Part of a small language model's weights: 9.62M parameters.
Each number is 500 + 50 x the weight over its row's rms, rounded and kept within 0 to 999. Layers, rows and columns count from 0. Numbers have three digits each. The size before them is the row's rms in percent of the matrix's.

# layer 3 attention output (transposed), 128x160, rms 0.0427, rows 20-63, columns 80-159
112:434520543515486495467408494536495548512621534554512537436463407556495485443442484471477459494461468473519528540523477472513679448466526502451548503498554398403499480424468440455426422522536487540542575434544491534545497521481533487525533557
101:466471497508508463465485502474454494499480494516529604526507466491452468454489530463481521497520445490369522564514502556566511402534602524498507463469417555487539498456493512534445551469525496439552466412450550492389427522637432567460493519
097:415513471514549558516435489491403462497531506477503526502535572458508500556451465581460611546483515548478503548483465513573476472550519541418485479501314530470526481494532525450466588410487466560495497526489562510439439436598481527494546468
091:467543469517488486526571515570592557452519453559453628416517535492504442447439477514530476398541447491497483535457503486531541460549474585528388499502437502571485454427503437503509434550514445500492476492487420471450461513503483509447521457
086:556513525497444556512476541446472444520424519494395464602506451481470498553507501425580483573459528536416508456570415543452514510511467455484517529507546435509532538496565454439536483489489516517527556557485463426466475532445594548528521532
113:499506446536477491534503486624473527514526501575483430587445515467480473454438506494431448488497483561447536596528475397593411404480473484374524491469468504474488478529466477503479544511512492500469455543518479532512464480519466482537478563
088:541545516486531508476573542563526423474564510490488497518513437535500552462509437523396492417496487500531464508497450486517502577551451525440472475507485459467499492508470505472540470540487458501508486492503509529544499504478606456516509473
086:535510528484518522542493615372564403486613515512462522502503449482459505544538531441523504456542493457477474449571395525408513551497582491513523527493633511444519530508451465497460476510474487485532565425503505510603542523374579395579449470
097:544496440452513454526460549448446464474468488450535558560544420557501543519572544516406550467496559508525448500403531443529501527511409560472643552542495435446531554503489489498566513498549526487457519424496572553525506498419508504457450529
092:531528488643514621519506466403367521604471524513534531482460563518471451495533416460538566536504531438536441488507571518454613592504473458543587491479420520483496434522541571457527427474467540481492468527522517488506527574499442544413462519
073:451529521509511508494468406630487521561464599521413575453406498618565521520444460508425551440499483564441553521460544510459548552446486478427558553521508481602412506427487526551426445491551478503549474441506493519515461592461549490549516568
091:602573507463477509467470529493552467504641444489585535501520541512536531603516488457429478511437486465472491538483539475545513505634496552401499494487458510425420474501464447533577385423590484473491417467431493502494489557361463479457527436
094:612476478551439537565572608490502489508438577554548425539441537484388524467471429433520459443453442528510529453507482511420630498487443471510473475543496475496468550504521452478503456531435469499489635539501431624522509596510485456496520467
088:523531411502512598542429420487422537467583452447446479533518510396502545470434504469546538447429504543464465502559555440550456479592454528437504502532398476445525474409485469525511479410499448562529478434424585581601465515448387499425531473
089:520482485490543536550468549476528555508551531516559322472510489448434469510632495450507448555529451494511559513539439409574546446488431418509515481512520480426540482617525414444531423480556488570448469593564505514437518541525593504480440530
095:531434550427478498435496528434535469545585523541578459606501545562456508515621466436504463529467467440523455477505499523463510505552530545359524415428493440471528525538544541473605490505552503561523551413478513503470563431555514465468489419
093:497543480550504544508419520455451538530455540550487645441517543492513446597457466508580576572570543482475473539539527575411495473516485515477521524563412527483451457465491513582475522519523517404533415510407534456469485551527447524467553461
113:453450471512490433500509565526590516440492470539501440483454469552566450548515498444482417554487510501566554462458377468428489464446510487508526493512569445402504513540460468546453458493515546544478481471523447513567462503492605412617543453
089:504520576512439465494480498322553541456509477493468563579554538528571524536487526480559546570447461487505517486458522535487516496467574491489611490499451508484451457507581520551512550510489542555544507410543458456529561447450553478457562428
084:480546537464491483491468448559553536494506463487459505429571433552548453470528594492517562533509431554423517509416399485597614517480491519554527546469503526376424520519522488452531559417587566403506508513459477519403486530473568447516455431
102:481532530515489520524445484441547489457527520405377513395506546544492551469555582538586527554548468438529450458522467472507485542545461492452466556509420527536437511493439496462475474483515474555468501564495539473489523592492524517567582488
093:545489541468555514447488462459484462467515558518509564502597559561590515498507366472456508535468445546505508477584491494467508589559493497435446459535511451416522565456440406559438483537519430487473537542374564597453477594530530467546552433
090:503471374477493453481489549529504469456496480492538531514503449511561488488513435381394439511550565510521535524498577552464529494540494480449442564608589408404543573543474491472476406502514467453468442421464484530537493515532523516570580517
094:396480486589467504494587541592545550527509444486437464374600520381483580451502575578474560542566498556402482641577540478475528452470533492521456540569428512501519421485568568559498523461465476532469569466500476495468454462559448445510557507
086:613570539549448436470515574489493444509396529576509518536433526513448487491410507531476487437499494521403557458455496577538508505366549497564538454475461524474426485425441476526481534572440562463481480515486478540544509550494497584436444587
097:446504495472471483409566472522470472569542448498517516467550526443520532474620475544550532560567492445477444434542467475486452636529425481520529488472501517494568457530427589478544541485522478496501569493465541470543492506629450465474418478
103:522449399454540452477549568671489475471520461520491388512499495509447471549552573505384489481527507556443489579475493448480494459540486486604487547552459537498489463505442527506538487429545457460525470438488502478541439528597462451418484485
097:545553484526512512489510436477456555490465504458482501530484509500471493466441421592471525524513485457515591438467495476530468567409532534504603378505440607568454543554485522461536510565481523569456544473547438530544527496424464481576557561
095:541553441616489572524479507552450540487537462566538381547483458411445530536545516414522453570548560536540441577448463447491547519526422525472606506550360473480609442493517498507582467527497505500486468513537552535507473501464493541489456524
106:433559490403451505577491488506577521495529401525561525577494510553419509471533570513495520545483427473452566511489530430463484508555440543477515496469498487535566458422493542489531571471486532499519509460505507471547522463474500472439414512
100:447415540459494470517528337482516576479465454500474461590511569531519464428468456518566462489469528551561510487481562499526538470572462530422432502529455468584514481399539474543546515474562531555444551477483490504571446547481497469464510449
093:494539415608464513530506500491525453493515505530553438531463447394449454493535374464448480500467492427459498539484552481513429507509524529458470554539447451523560487577459467471512412539500520464553585571517449575448515497552497599503455557
079:511514488463468514522410566526575505515542500422488560493479481436382545435436554479507453409417513511400494498494472435557463458549470534485570436522464516467526533532494434410502502480499478581583559484504544537456513547474521511458500536
085:453510527524518542402438488447502542546524492556454628381495516461451446521486469514607556497555572430450529487427512488448555417512529514490514482620464520514471497437472539537525422445494503523496377487497506458532458537585496581561489570
094:412417499484540472569426343483466476517546488488455524452521615493547501460529532569513509525510511452442558472554570531523420517480445460495404544486469490484479468513476546527447557426467459512536568477436538523544577527640393491403480458
087:449517505514498543459606418580564596488490455450524426559452501498511577517452546560540467508468436531455525592575536458552540466485466492480443512522496508555563466493528476479481507460518507467509551578478427495420454494505472492542486559
087:465491429503500417509467488551592484490562413515536420544440631465516488484495512535552468505475548474518556520495390481519523503461446376562441572527493523450454408539437434535470480444566463509531568548538491562576496552410498417465468412
103:523528505473487452487458542527499511463364472486526599523474485603516452460510482489522517547436558528481564466320434542489583506423515527516597481542499496419540493520492578409460504533547544494565480328481473516566560477479535468428447511
109:448544538507481528488531452444436509505614493571509561416451550571448588482424590484504491466540418507405458538597493528496529457586541493435430404571391486583442514380518418515409509583437515453401472471433532527427487432455458500584516530
101:589526558483521338481511513532579445431388447539455367488503551589576499496527526495492384530408531534567543533424444540497523482465503495595480544519519518487473470524459496542488454538517518541514478479557434466539544543501511467477554416
095:429523503548492545502603554470505599532539433488551504468534416395532474476498537533527479467512440490577516536618582409526551506519506551517441597499541550552509420473510526508536486455477493492477535464528539491603450549489393458438406540
089:479612512470501461465517593495516331561513518497548463457485517538494584564516537507523512367504500364565513467499389509522420528528474506516446487449536485576491502501417490452443487466470468503555453506477499506474554454525505503480471467
092:453515515471470498473562454477534535512519578518504553498456575452519546509464497581495525517542474560563511548642382478443495478486510542538518461441538596536507450497596520494503630510509493548447562496459528499485461417413528386470562451
104:460532601509507475535517508450426507474475463439403489554537545527478492427447539536509519518519566560536562514415508516540444479514498468437472530494454574454487449542467555515517477474458578499432559518476468495550504634492489469502492491
# layer 3 attention value, 128x160, rms 0.0458, rows 21-63, columns 80-159
096:423474646429494405480471481499620474472510495464488633491519474553580528509513540503592404441499555526551575489573404538524542507566494454532524481407484483479568544459485538540472496444475505559514444496468438505529520470410470460555558513
097:576539469474461460579549425583530459513544447435552522537486383505452523521476583449538479468482454497591499490488530452413490504522421369602513478444527510451545429573481543480492473498575606498490539460456426487477576473412542518548515495
098:469514589449523506407456492428452475492542504447506376513478549517519577485511482582451467550503414503509566576464463417542449500513541479511507579548449471480521537469476540546428538465519463527556461532484541578578461565466495497448518501
083:526477485541525544484498521558517455469473471507491489503447491537490538462665573524411466515507472481455440503499542545481559463451534502467586452491456530498486520595499514475519593471361546488486517464472479524490504474599498485545520488
112:456537495455524510509471413494554488402499521400474557415592474559502488514543573426471540547552494575516464481553489569549541488582474510595487585475430365520497461488454489536473416584490519567471492460474533506404545479497596510534611453
087:582511460549552477497524468508473517405542514481380479487490485538524506487508444493545502509506575387491588564389562439449493532483525452481521539574599477577471485476462526553471508584479444444486626574459501568425475523474522508488559469
089:514537400497575497475491483544420558567461488493501437566410535554543532543480464576508391537490574430527485466449540511428471495501519437391556469551537595519425530575547519539572576502440461435547495467483529611414502447574466571444565531
094:531437473570478553583518482509488533562601548478392429434427560485448454452479429519561532544458518447560554492541554525500449531463547465480478507553574460472577443525530510489498384518434391464507544548567498527522438497603464431630536494
094:475397465497503494485571530515496507563590544511513512448464417487566553508428473407502556470487436522448498480494485538477452513545488479412417507458532394443453543507524547491509604530572524443492512553406455517560541496501485483560496521
073:467509570456503514566489597542550449383499545526515490463475551502488429411517483440563470580468561560541427535415397510553534437524512395578529571550488445582459487492463425475509570471456420491587560520601585483512490512489503520469526445
093:579474425441454514518507491561490454517452567490534535520468481568467631543532492484515543461490493456468471448501491551470477484478530428635462503399667493539454532421405582440489499538482454492499487588479494561481511442463440493406453526
092:470553516442481520481513632573463509509517477533560443456496390447419484576475540351481514472503511472388460494497628542432458618528524435518514498499557515498439442432450501463425438546478511495559425491423485481452545478484528569475479545
090:543430445438546552563521419523477434465443561378467533496512452505496573485625555421459475503528468529545493506518489496480472485510511438580436573485490534429528526528498394486547509525513491517495515563494492605534522460553513508460443507
086:610506515608477496433548526512406452527609507577565480516537492482474499565528444509412563472495459474398439421553555454555457573533486546421523414496453433468438450484485511372447480471537505474431483405495427519466451508509467450537559561
092:516529512619476510433517450530505625535448579485457604523478477493531523503437443562460537427527546542538511521511553518546526474418438458592459482449532516521540496564491574457477459490452486438492400538556466473467416513508423502506626538
098:516478486453504445587517518486560492581541443503545422562480530511506524462493503410527521524493449520497476461440513539485464505575586502607552498407541466409445487564622593473557456524586565530491534482491486449545528457503489432533448537
109:505515496579496522441461536493459523465450538567474565502450490547496390607501542508444521580520436479471524493458637479594522516477618566424458423567438490536448479458523471521433512576451478524517454516465479475399423454540535492493607410
090:442517531526564425456534561612546570490449529523460442517481425505463514487454524598492498446534466427631525422470593411504563422416542571479420501467408511469585518533570500459486540532509529551512543560578443545574474448571516444510457561
091:576457539497536515471514479511514459529563504510540637517514543408409521514454523468536507479518501508509533461590483523466581514524547562594522393500499454523493568549470557482413514506503501471466553480513478562551612527505510483514470545
101:491455373514554506526488519492466457554492494538436462541528511540437453543384430506363518413517500549543516498464427458495461529467536466554436510508518524407536429470463385576515479442453444500550478476513481480585488570494447555551429492
099:616517488454369501514454517511440495541478514539410518508502509414502491509471539406464467471506599446533521476398544504483467494472491526527582443575546552585434413530542466490485495563475482520493432539443429517536557481469474528502465558
090:620495503551441500558475534498468383463424561504519574479477504478503568571464549568548467507423464512452467532414442470521482410400511456514537409523488476600530508461491471529475593494514441510519481547428462496441414478504515514499451549
087:492419436571541490468475465388518419486548540493496463563511513552458515502497459466506549525493508509660589483561458492471591492375462442534450586541493518475602560472491500517482525507505516418522444601481594524470480538434470452466439496
086:453493594417458472476460640565529581475498533468491487453504407581598438551507565532508425522516522488446515404530493491485547587567504471485533580453481485515563506509548450423498453448560475543548485557571504456520547561429494547498509391
091:449407467580485553486520437524522527502462501532385485537546483419521433449497409544502507442575557482503546592458450474475540404423537503495507570578506523482426532513603569649575506495492491486481460513553523533520469528486427440491542565
084:452449578555536548533493468432570413466526492489523532476551411544530512523584468438564521527510572529488542562537437486534553482547544375501474535474554476558547492424423513518486485489460496461462518493562425513370479492520502503506511529
095:496485491524526486451506613505520497489462520499492489457421501490582507466585530545488472508376575467495539510440574531478507539510464568503393506517506440412495432485597418540457441346476546470470525538557542492527460571581491582484553466
093:424453512538481471564529411529517435483479516415486538552496464553513426565533513495495540453504356508422479481543529567454414525490498388503443533496574470459465533547525504487447567485541494500555534483469481431433480415567512428594499482
100:499559446542536494479501536561527543456528494450445392465565615508485466530531418588413495485573441479472472511521493556483511466439484459621463575450423521430550494481473589553567509525496497452518477600568555485414473470513519552459541448
105:524471486459556537580517536532440503395497457410449464468554464405438493430536501583440478454548533513611560518555578454585482468444489514511452507481479530479481428464557496547485514483433441562512555548572514514615502498506498506532516462
101:490526467503537488530528562519488488517461520494517555387551497561575571541468552481378489472513429602489427549458550534455544468532535452447451446488478481507569473403500448508458478512606512445554495488426551429484524472505438558571522491
086:480512438448588490541553550532514485429512522485459498538461479549381458534482504419524472434592418500474474505567534539601474496558601494471469530448579510517517538404388516541487473596552541451505494502461425577446523447410534492448523505
085:449447460444532387527522626514535516501500449516571494605519509563523443517512509489446438500459530476600451527497441461498437491499564574504504470448554547482439490488611509496558536519553467522499513455596486486576488547418471379523486469
106:475487408536451519471528511492512517463455510450495532486579423451447579537449480429507497455526543589580468415560494442553622404579563492587474583551460430478577505523467423534583489488592550354446441534477472535517515466492516506485495516
088:540493587489555547514402531486551464443508464501535470466615525482488388432493479487488562433547480440584497433489577530560588510490524517441455516560413481536521510490502551525430649523446471598524566414489449445465658500492485448460445470
088:468516541512549559460586461512423520427486536499479496526563381484467531512544521482475499501611458523562422493513610548533528520539581552497410552535473410580446520439538497535575590566505510514478465503516533488475498448552499574501536464
096:454493618617466445440508512497536540448507601493534485443459564466573524579408480446584508533515379447482494581545550491462496466544551541528523432513471472592505555506517409570406473474484529423483551640521465503372454521514512406585584542
108:566584508426414499525423442425527486434536544517503397549541575524524545493430522435466438469586586472555547482481449441525553436452509454586551516468516559533527603549520533507549555434483465582475454486527436508487571489448537563414477513
096:364496594599482498425489481415443532474424575548565607524486456485506496587493602491508539540501465528491527508582525460441531496520494521518415502539485554539419468470401407581438514455518558546443453588534529494433505398463513524502460500
098:491409434451570489528446524540445422511485450536512428439566583531430537491533409471428554481475500480437496531485514435480443534569448462490438593512509517489448512470500548543522530489488485539535452543503565530518537553538466477479369477
093:470526464576481513445474462395482542566607493628537442515495468546495607570518478472501551538577481492439434551497544477456597512597575453543529573577466509395440521538400533572563512510508486477446399548453516550477551514476475539472561493
090:506483522480438474480457458536529505554475448519436371513463493529440471440487456526611438519528538477529499482514566472536520496464506519415473541506410577503499460645572584480433443507445571492430492504535504500535489519529486477391521488
101:490398495528560517531470540506513430397466480512475537440504454357490488543425458502462547472554493480541540503532501472510542454475522480546508496470563401519447491428495456522430549480474550531507514595489508566592522488479590523576468525
# layer 3 attention query, 128x160, rms 0.0507, rows 64-106, columns 80-159
125:477484423459531468451550498605472536501376502533506509579444452434517525588518494469504545516514565451398510563509443514412560543574515448566578519516538499487508521642454500487550492449459516503483534492460401548518533480476483472507550544
120:524534454525442513545627473450412456527449483529475493630475462473425472570441390555571535485493453570515428539500507507559455545528475477544483496566525448485517510407528519565561532569511488485509566487521540487528432431572436541570467448
130:563596562547454583525510407537462473541532529566499513537443536611514547478480479502555443465501557471443462434460559468463614464471516521479502438475495485536566528519474569472593475591534504518483463478464483534487480534537516489464470446
121:555434436516436495503479566558399555539410580557577426587477505523468453515524541464572517486483495443542484498411578537388573475468543495593503519471471452526474517508513560508526452446488580529529520552523475507560530457368537531548480508
119:523543447527526460465438577529511504515529394460415553473531450559545495502505523534517454609512507477513509590536496437511455505510440522461399488510457606445516474487379574504493531609556537501506391539441415486557520538516458532467437453
121:396568518511448508573485521614613469513498506484467468528495441584545506546429527438445483544484496502449527473442564471486494566509516543530399504409555578554499469465499522532546552452497541564594462472484488602537515602443578452476571532
130:586561515552571436580555508532411565565493477456503448527484457561481514551425533442340424415500523481545530503404572520511546426433432451543459458518486500498424512532501422554496447502459517593506401483366529547504514520440462578506479528
134:507480548482521502533580585489518455509441473543463566535502466494504573450498450494358416617477555477518530483550485459615526488508474436503506498414636492511540475432511555474531566535453562521517455476564437553499422510489573448446471498
143:477545499435527447432484463405505493471440484493567557495488468467554493543594483475479460592483510536537520444560459463533554513490472522620576592455566476447415417572496541539483468525464543471477603415508536473445484541460537493411454483
112:470430434551494522562473478549522516506518507536494510508583437525535437512488489606431585450428510536546534509524581554394368432485516477560534576440447439501503557480528478478441583547558539533520516472509446458533551581491457518419544445
122:499453542587474569501583534485439590477533557535551482545473435527528488488478512482543460492454418446529520553415477536523397480471537550481353489499422454522479513458582498528516539504546533596529490602503485451539522574400445438505562498
132:520445433506454538493505479411546525424565477611644538481507557471522594560441458524467399486542466601545515489435427404456472521587512589466473566543451523521476541556486480574568513548519448446473465481522579563514505523537468534450500543
134:592452518468511477518519519625517458442528425469476545529485490455390488446513454565554468446551632524529502505588496483461525500521531497565512457473524557471556469449477529479505524511573614481544540489493537436383373544494557428470538495
130:534502620497447517410512451471588415466509437513557470530525468491434493479532534552539521480481532493473516509494461507425462583511580520502559423516578423527521570564468405524421468498517521560386522569508595449427499480547464491583473438
131:506531566439516472580439491477515509475509458441506514526575568496530580455549468479449408596524499513499467480545508523522539522375576543493534457456570513506512451564489533407556458559530521470523496443540519503384535544460572510456499445
113:487436465555429488523513541524568494550458622444518563561532512542642497492566561505527473457521501547493489537479543482524509444386475489465484435477576489566472500491542585569499580576438457521521553435425577469524476517442491491519531404
131:438492488490547505492531607562430506418540533496554485469510454517456572463469517471541531494423422545514479580462572453546536539525536550476458487560461526486501367351483483517493532569563442519501548534486508556519542493441436530480437502
115:450523524536494503491470437470523509570498450508472421431533497467545537489520521483459599585494553495594513477397459500466467502433497513551477510501555442512575590525449607508502444553419550558510489490539516457567479509386502461482331580
131:447488582524482465445525439465416503562474443465623462546448480569492566561464529451522634451522507500505551635446547506408502426561467580499459568486506399504453515443488536526521540470493465470558510554370446482533451451410529560516473516
122:482481465544498524518484455523469511424540572569461496590530464506506563501506422450559515460470557444545400560517432588527550468462460489476497550448511498519644441529511470481506414492525458504467544510530490513569447551502549493520532396
136:533564389557498515543495603480389521445474493495507465498485593454577513470518529453485555466528467438502473473453428473496545395537361476507497556480386519501478543452533449492549481573542484491517511565442512532480529551507404408541513486
125:543514526567415441497494527531465423456501408510479396502508435526499556449482469436548509417566506464505488570558539457492495494483534394438491520593483514537525495523550460511426414537508437487496537609544529539542480491491578519500530476
126:464430415604509485444532437530486439481487476533551411513501503430587538516462502430526550477481435434550487604486553480456520571499484480470658544508447520528508433481439592499505421509402522570552501503478552485513496442594516571504447465
140:572476552427514460449480460480557397459450553558567489477523490448484589529585484543456508546469464524525523453529479524420588560518482412542514509466568473428556429340508505550530515510521503428522377507503562474556493513446494442503459533
128:533425551508488456446581560479471448405548467551551425441553463591477516607431445464538478523461539461470523405570426584491464431530478450453588527471470500446561442505491494553548525495524416557538510488423519596527481445416459542416479551
140:503430480526546527451524487511476601588557487435508475451481511498493407470469479547532495579426577449486515615420532553542509494451513546616403475548497499540502494478630501492527607484560598455505443514486420554569553490460501442492491491
139:555539439532454553460511530478526489552562546533468571561532470569554518499498475484480429456439475547456593574493473412510488450514442591517567431593503558548378515596504499575473545578449431437550483507363510529482452479498579619404571529
137:496448499419603520480509470489562477471523492519505532507494563519531393445492469501493520550552535519525479513550503537578549510538504472522459477475479439495528454576454616434546563509583560469415494438584476424396415473493532501438516492
122:584448463468522549511463471514491555554449551550502468521499473478464537462538540500501538529486434455383432510482519428430537487450459597501604509503562534507526377412521462528474418465493547500472477522502583500448563567540521504557504474
122:526499518513482513506514485548451432484403503513542489551434508426437413442555535579404459487507498479495423513532547507497526447499503464495483390463550411517571337545575573511499524393535582505480506579488489535565486519534478457433514506
174:521456482474470420471459451465556487414467431537574571558494538477465455463525446529553487538590596530493507465469507559542516521488517519431583493516574459495571519567481606510575455501494581457440484528562503390488437561526548423419465461
112:455458514564447574530483515570436630452536573600467412540415581468449495496495419657531516461404460486492566510577533412549546434513484492476447493557464562482584550527495489487567518492570576526500498449582513496501513465514465520500491471
120:549509535499522418526469554489510509484455434521548574523544441467500588486541602470518464471452500532586433409577491566530578573528504469388538447459512474542585476527591539546436518514482563481516494509499513409395443522555549486561450461
113:468485480523465518529517499403391512523500509430487543586522425412470453490506514552461544545497445514483504560540389499431498448537471483515531517537451569426410565495487525529479448574431453448525561561548523506562495607525514464499528460
124:528431566485480623509415475518518468426441493456383584416531566512472451524440515525503603539538489451545539480628484473544576495416516430471498470506519408490592560509399529551581475492528466491543525507488592546486567514399573479500484435
110:492584449477520528464439479509605439478423468523522495534573563468545545513475509621439542518571510537498502520456418525506462498556505478435627459537539575510500456491590505586409478546560448494540457533538451481449483540419529523478514468
120:495562480503524437603393539534569547531582481396483463439559540514452485443503474551522621499419532484567443581561616427509620509444491506485531547480415456457492485492432476503458522646425415517479481612423501509519462416503521427477402463
123:463536545500441505461544449500596497596524530455485536509568498472503512421556482583576476567517503570509550431387569455459464489516514462417483394467520495458489453560591539494404474499537575542600543465554507511444550464479414506564521517
134:558487519561522498458610516555463580516450475503541475509534424458520434595476514493476476461485523574496486508442473452453538464534569527416483449508459492458604517453469436522466520444471482482536571510536493557471531534533482541509519576
132:551463524580513511469432490522451386486481392510532523515458448402463566463556444513396523490508547538459528568543463522455518559506502513407490470499495484450528394616593588407431496568447577483480500538541461468542512517480554490476461491
111:566542547432570505532502513495576516533523485425524459495525505462449483493435423560456478504534467491550552486521566501552508495523454435602549479530551503516461568494530477434529510573512441573527447534608478494375533523500582449502419423
122:458483451513408531527479480495476538480549501520543472532602543452538450423429480451517429544504448560473529451551403577499425484483591485467465532492465565579479481434503447460502626421487521562463518514503487470527511540516451545468518438
126:517586504471474507543498481439370548532615570520511473502538501413464453428506535552493446508516509442552492475464392420508498467432444531511568504546594542412428456543576483526536427478475489461484478574542595499549516564459544537475491549
# layer 3 attention key, 128x160, rms 0.0521, rows 64-106, columns 80-159
121:592433559522560558541391491526505491515546385444426557554497476557557466430517502586428476566410434525508499429550494449513504522509530503467510520472462553515534584501588451437436607415478477432514560621547418473457583540556541411525476503
117:449509502541495573580537495488570401524473502570544520410539558482467458569496487483525520502427473496507511484497498497500520451526558372437424467439547476562478471423371550447527450429534515540401536496555621561532417453515440555499441493
126:576290396535493517553516533489529441501446540449525473518496546504526514468508547524485499580502510516553538533522591467521534450470413478476481566508480586576495523617559476436392437533513512428522488449482512480424478506454522466511473554
121:557407503564445527468468547528551511540431601483528486448496466462506521452481563420437488519463499472527482570531441488570446457528524521595431560609602419527505535489575537488534561549538546500463500458560493459569521515550492434438435480
120:436555562479434423470549423470564472441507471478520467603504535542568537464518525392511551468544475434537491510518523496518544552448402472405554467430525487452595456437527494513488477458511527469505493531500552545464503561563517475442582549
126:550462480545526451531518469456441539490516533571461519411501491495493568518481550461538437545532447525547476457533417451574491468533541569429497445582447431505519490575449581481483438483500501496591541450543468491484566404533426509496488560
133:502377468519522513517554445488495527531543508395501415527436524499446550478512541440518497405476588405604475459575430482444436445513468549512543520607469549548433518505589514510439436618585447452511509552543468470542482448466553545547501531
120:585499376517527453480447450545582501457523416553537525489469509533607567469516585517532518493521524528541433477587523549441514471511542362545402461532489483443533572558503409416458503497489439426524542524402481470483499459528555384471526531
127:539505499497456469489457565598634465511543518565470473528426569551482542528547486538435481507513485521494517471453457459502435509423504484509494485455575454442590494484505485539584530541508556573450447539399448535509493570499577403545579504
111:466528561549509485461483575524512500488499545506450544369454539466489495472447428562431499536426440424532487476504489467424494569524356571560605527392516514513552481414565485502598538534531509463546499499565504511508474380504529460445425490
118:483510467478546490484474516476459438481509561572456450444522514414530557478516566556446540503513535513593459489488477460445494495544402479507523499486405563504479435460525511601525481493484460500493486408493583581589485448478489445551500463
132:620489550525453524441573454451446527515596542453467505572480408513451394530534495471449524506649473430528481445462560436564465504427509571471552442440526511491506520490465479648464443439478499507518550543522477483482420438521527556523540494
135:548492623417447485543545508397510507459456476590493525532471564521481568478418495431331473560531518450394565461488477461503502472473506431543460484459445467590463496640537551488488457539467512472454517549521484464541518530504492530556496536
121:482490485477506510499465600553430433465488565495460401538524540435576493540493444544489434562541477545487558491479495471468526558496489481505446668475477492551578522377539504565558580551459419523440455517509455569523479577486507518478519382
117:469489484533511395504561528460582517536533543518594443553464436558507507454506490406461543582565538530492458526538440587450502399560506507461579410521458458537626472580494503621512547470517501442496461397501545461419479483529540568454547462
117:417418478501489473421414481519500502520567484648513486437444500450472566499523536499524601560474455548598515464519467488482488485472451452527389539504400576509507473509407510526533518454451544495515373459508580416481433518555531484580492534
124:385610520481480575582530469419435550484487472467487431467424498490626474534357513444584622466558543466490498409511522523483519534488571526450445498560458432483534484475439513519512528406466537530482404449464487558429475549616473499527568460
113:516556433575467515456583502580563467476541502465522493492483488533480477436466420574462528477478431547572553441551465491456593544582523506501449594424524564436516459466475522568503456579532509531497469448479504519459510474462481515449598466
120:451481468480449548580463459445494472515493529496484531574460452460497452490415451466445436523358523484524395455502472464544503542461591582464542510549499549443477484586433474507408424437541523573578479492553442511530609468601532449462583463
115:464423539585468444479511454470472501463502439546517381461533534460515473447466562565529564609509475586492547481504519424433474451507515440506464405476451554580499585479525454493495501462449523560517500508468507532481496502578442441524468591
128:541449574486526454386602436533570540521433438471436534459469481466494466539516404560488528435492521488505474561526586483471493488537548540495473502610512480486501558545557470545576554391406447441545597524486446463575472421497521561495488519
124:539503515462476594539518500492482439457425578506519503512519609451406491529424414565549497508506511524495490451511505504481464432463504437504551561419404552529493549569540523477501436383463496549537526526437417491509480625516416505536514406
125:472513554601457532520479477503527507430516421451540515458598441403499542393485504572530555601467561444537499485514433542566574475496492582480559481462475510483431519511497459497510570497545445496503488452497537484427419548502465481470481452
129:492524466523477497486572504498508540557527547460525524498521392463555475583428531586560442463436417428518464471438478498467460530541463494528436553488545447394506514510470517428556485554497543533565525400522398504536567514533586530445487531
128:608546487491566572507425366560486480495491517556449594465456460443550547518537552513565437498530519518540429502483598440499468547541524480451475472489499527421476515498565375537423492568410554531515471519473488557491530523518556418469475454
130:506482510542571458543563618467490464548477481482458579530500505505575548462463555497582529488504452489416525459515485523498557381538456502445468473509427368476441484462509410600448441560492530480514482503435551499554484554503490505506531537
134:658407537483447475530442479453462551533466549490552488444389458481485518501593541389463482485562545445545446418556490533523425556415452530509533359519504482428529471548471516529505411467516475542449417596479553449507432477483548496526496511
125:514565443521498549548459540555507484529487473440575501525448479535595499506524410519516584531396553537467493459553601513486563455491473550432530436451540541457533549470498503495533491532402476481488469485533517542494473429538428480435519578
126:555533542515427539510553527466549429552527463507572484526521482442491511469492555525460485506460600462622458460402446547469503576462494467481446450591394449471558552544578482390548503468501495533548451489543641397518474545496595553443488482
110:488428485518570476485483498450534570504463517594463529446532552468481641528507485579463482538428456513466544485519431580442518365464565461521417561474620507515471523469520457412437469555562509454491513485446445448580522471480512559507406453
139:493430499506456553374447413520560464575424534546529535454484571510458482538524435497507533519509537484517562553423492428454548404495536439517557504483511508491499623490513508503452490508536503490550574373520492557481453503390537575600491473
114:486559549486553407447513558434516439483531411458489571460481526531565448517487551574474523484559543503492528497504576489505476491491523518522565419497511543550571437546559452560448485466477540572474487502498540413426479488512452516548450590
118:519478572587510554481505455433550534517489457660513546497476450479488564420487454448510490486488500430463443501575586505514522437597606466447442499500415533538497469550439547434557507520548494537521481500517565569509472632442569574586547503
118:517467458471569541593474530482528562438473529543464451424502520466594545456437398600467478472521486405549621531494485488461473475518501424575550519404571460516608549528551513526589536442509503371570518496483515449465478489513534531482559500
123:490503561456637500527492485407494528370534525527506564440455476513543456444527441527502493463412516488544571523468525475536464509452568510548517646506461497613532536501541498485426547514443588427496471481465512447502486489516486501483525496
112:483464548487430481513546507509461495579543479655472397517553467501564532532483469440481470520483477468475457468539574450449426518640488506520430520498603511559499533497560449420609446473448530542541492514424436559494332540537454512569564549
122:450510509421551524455485515495533552365408417537418413428438511455425434531521524455445480386484503464445565584483580524448519534602484462432555504480456466517584463491571512527413576454530535596526542545481430522484479492490467597503570527
117:480609415453541493432375587539433504453482478489557530520472550538418526546520558453456587504597454575474500536478407548550535492543427509447373508522502529486519479460441457406476573469546526545525373595502555470552417545585510492453514585
128:489505497496512526534404564404465467586521556483348485520468502553340482521520460560495542549549481438520521515526442433517486559468518557410463498525541463538396464494527524464527498508518520531400449510547558472510547529500492529551502468
129:501469556476407511596380483465594514615494543526482424532584447486555502414476488551597513523508470472528543461455576526464463434540528485485497494448496579491532510496507446510520452438544406524530472479489438524535547518407487445469511516
112:478548369409489465537578597533506399473501502466494450545566524476556454490445532528425491481449489486467510479623523520473426476541508445474619432533483445473499534519543525529504491504429525406426575466424510508429427418473532564446552581
119:479450455480580566463515550556461481511396562581527502470560564503598585523519474526472528445439507518502543493517551607471505553461489496594526519493514513468543506450507393500497416552416472548518493509490535474541409540448555526432493510
118:553426539577528432499582510539479462496457533503579461470457542518525520531509465542496467453493540433508514535493424485428551459487531594448423442494571572406499516502561437557527409499621570502505473546398496481482463534427534480441504413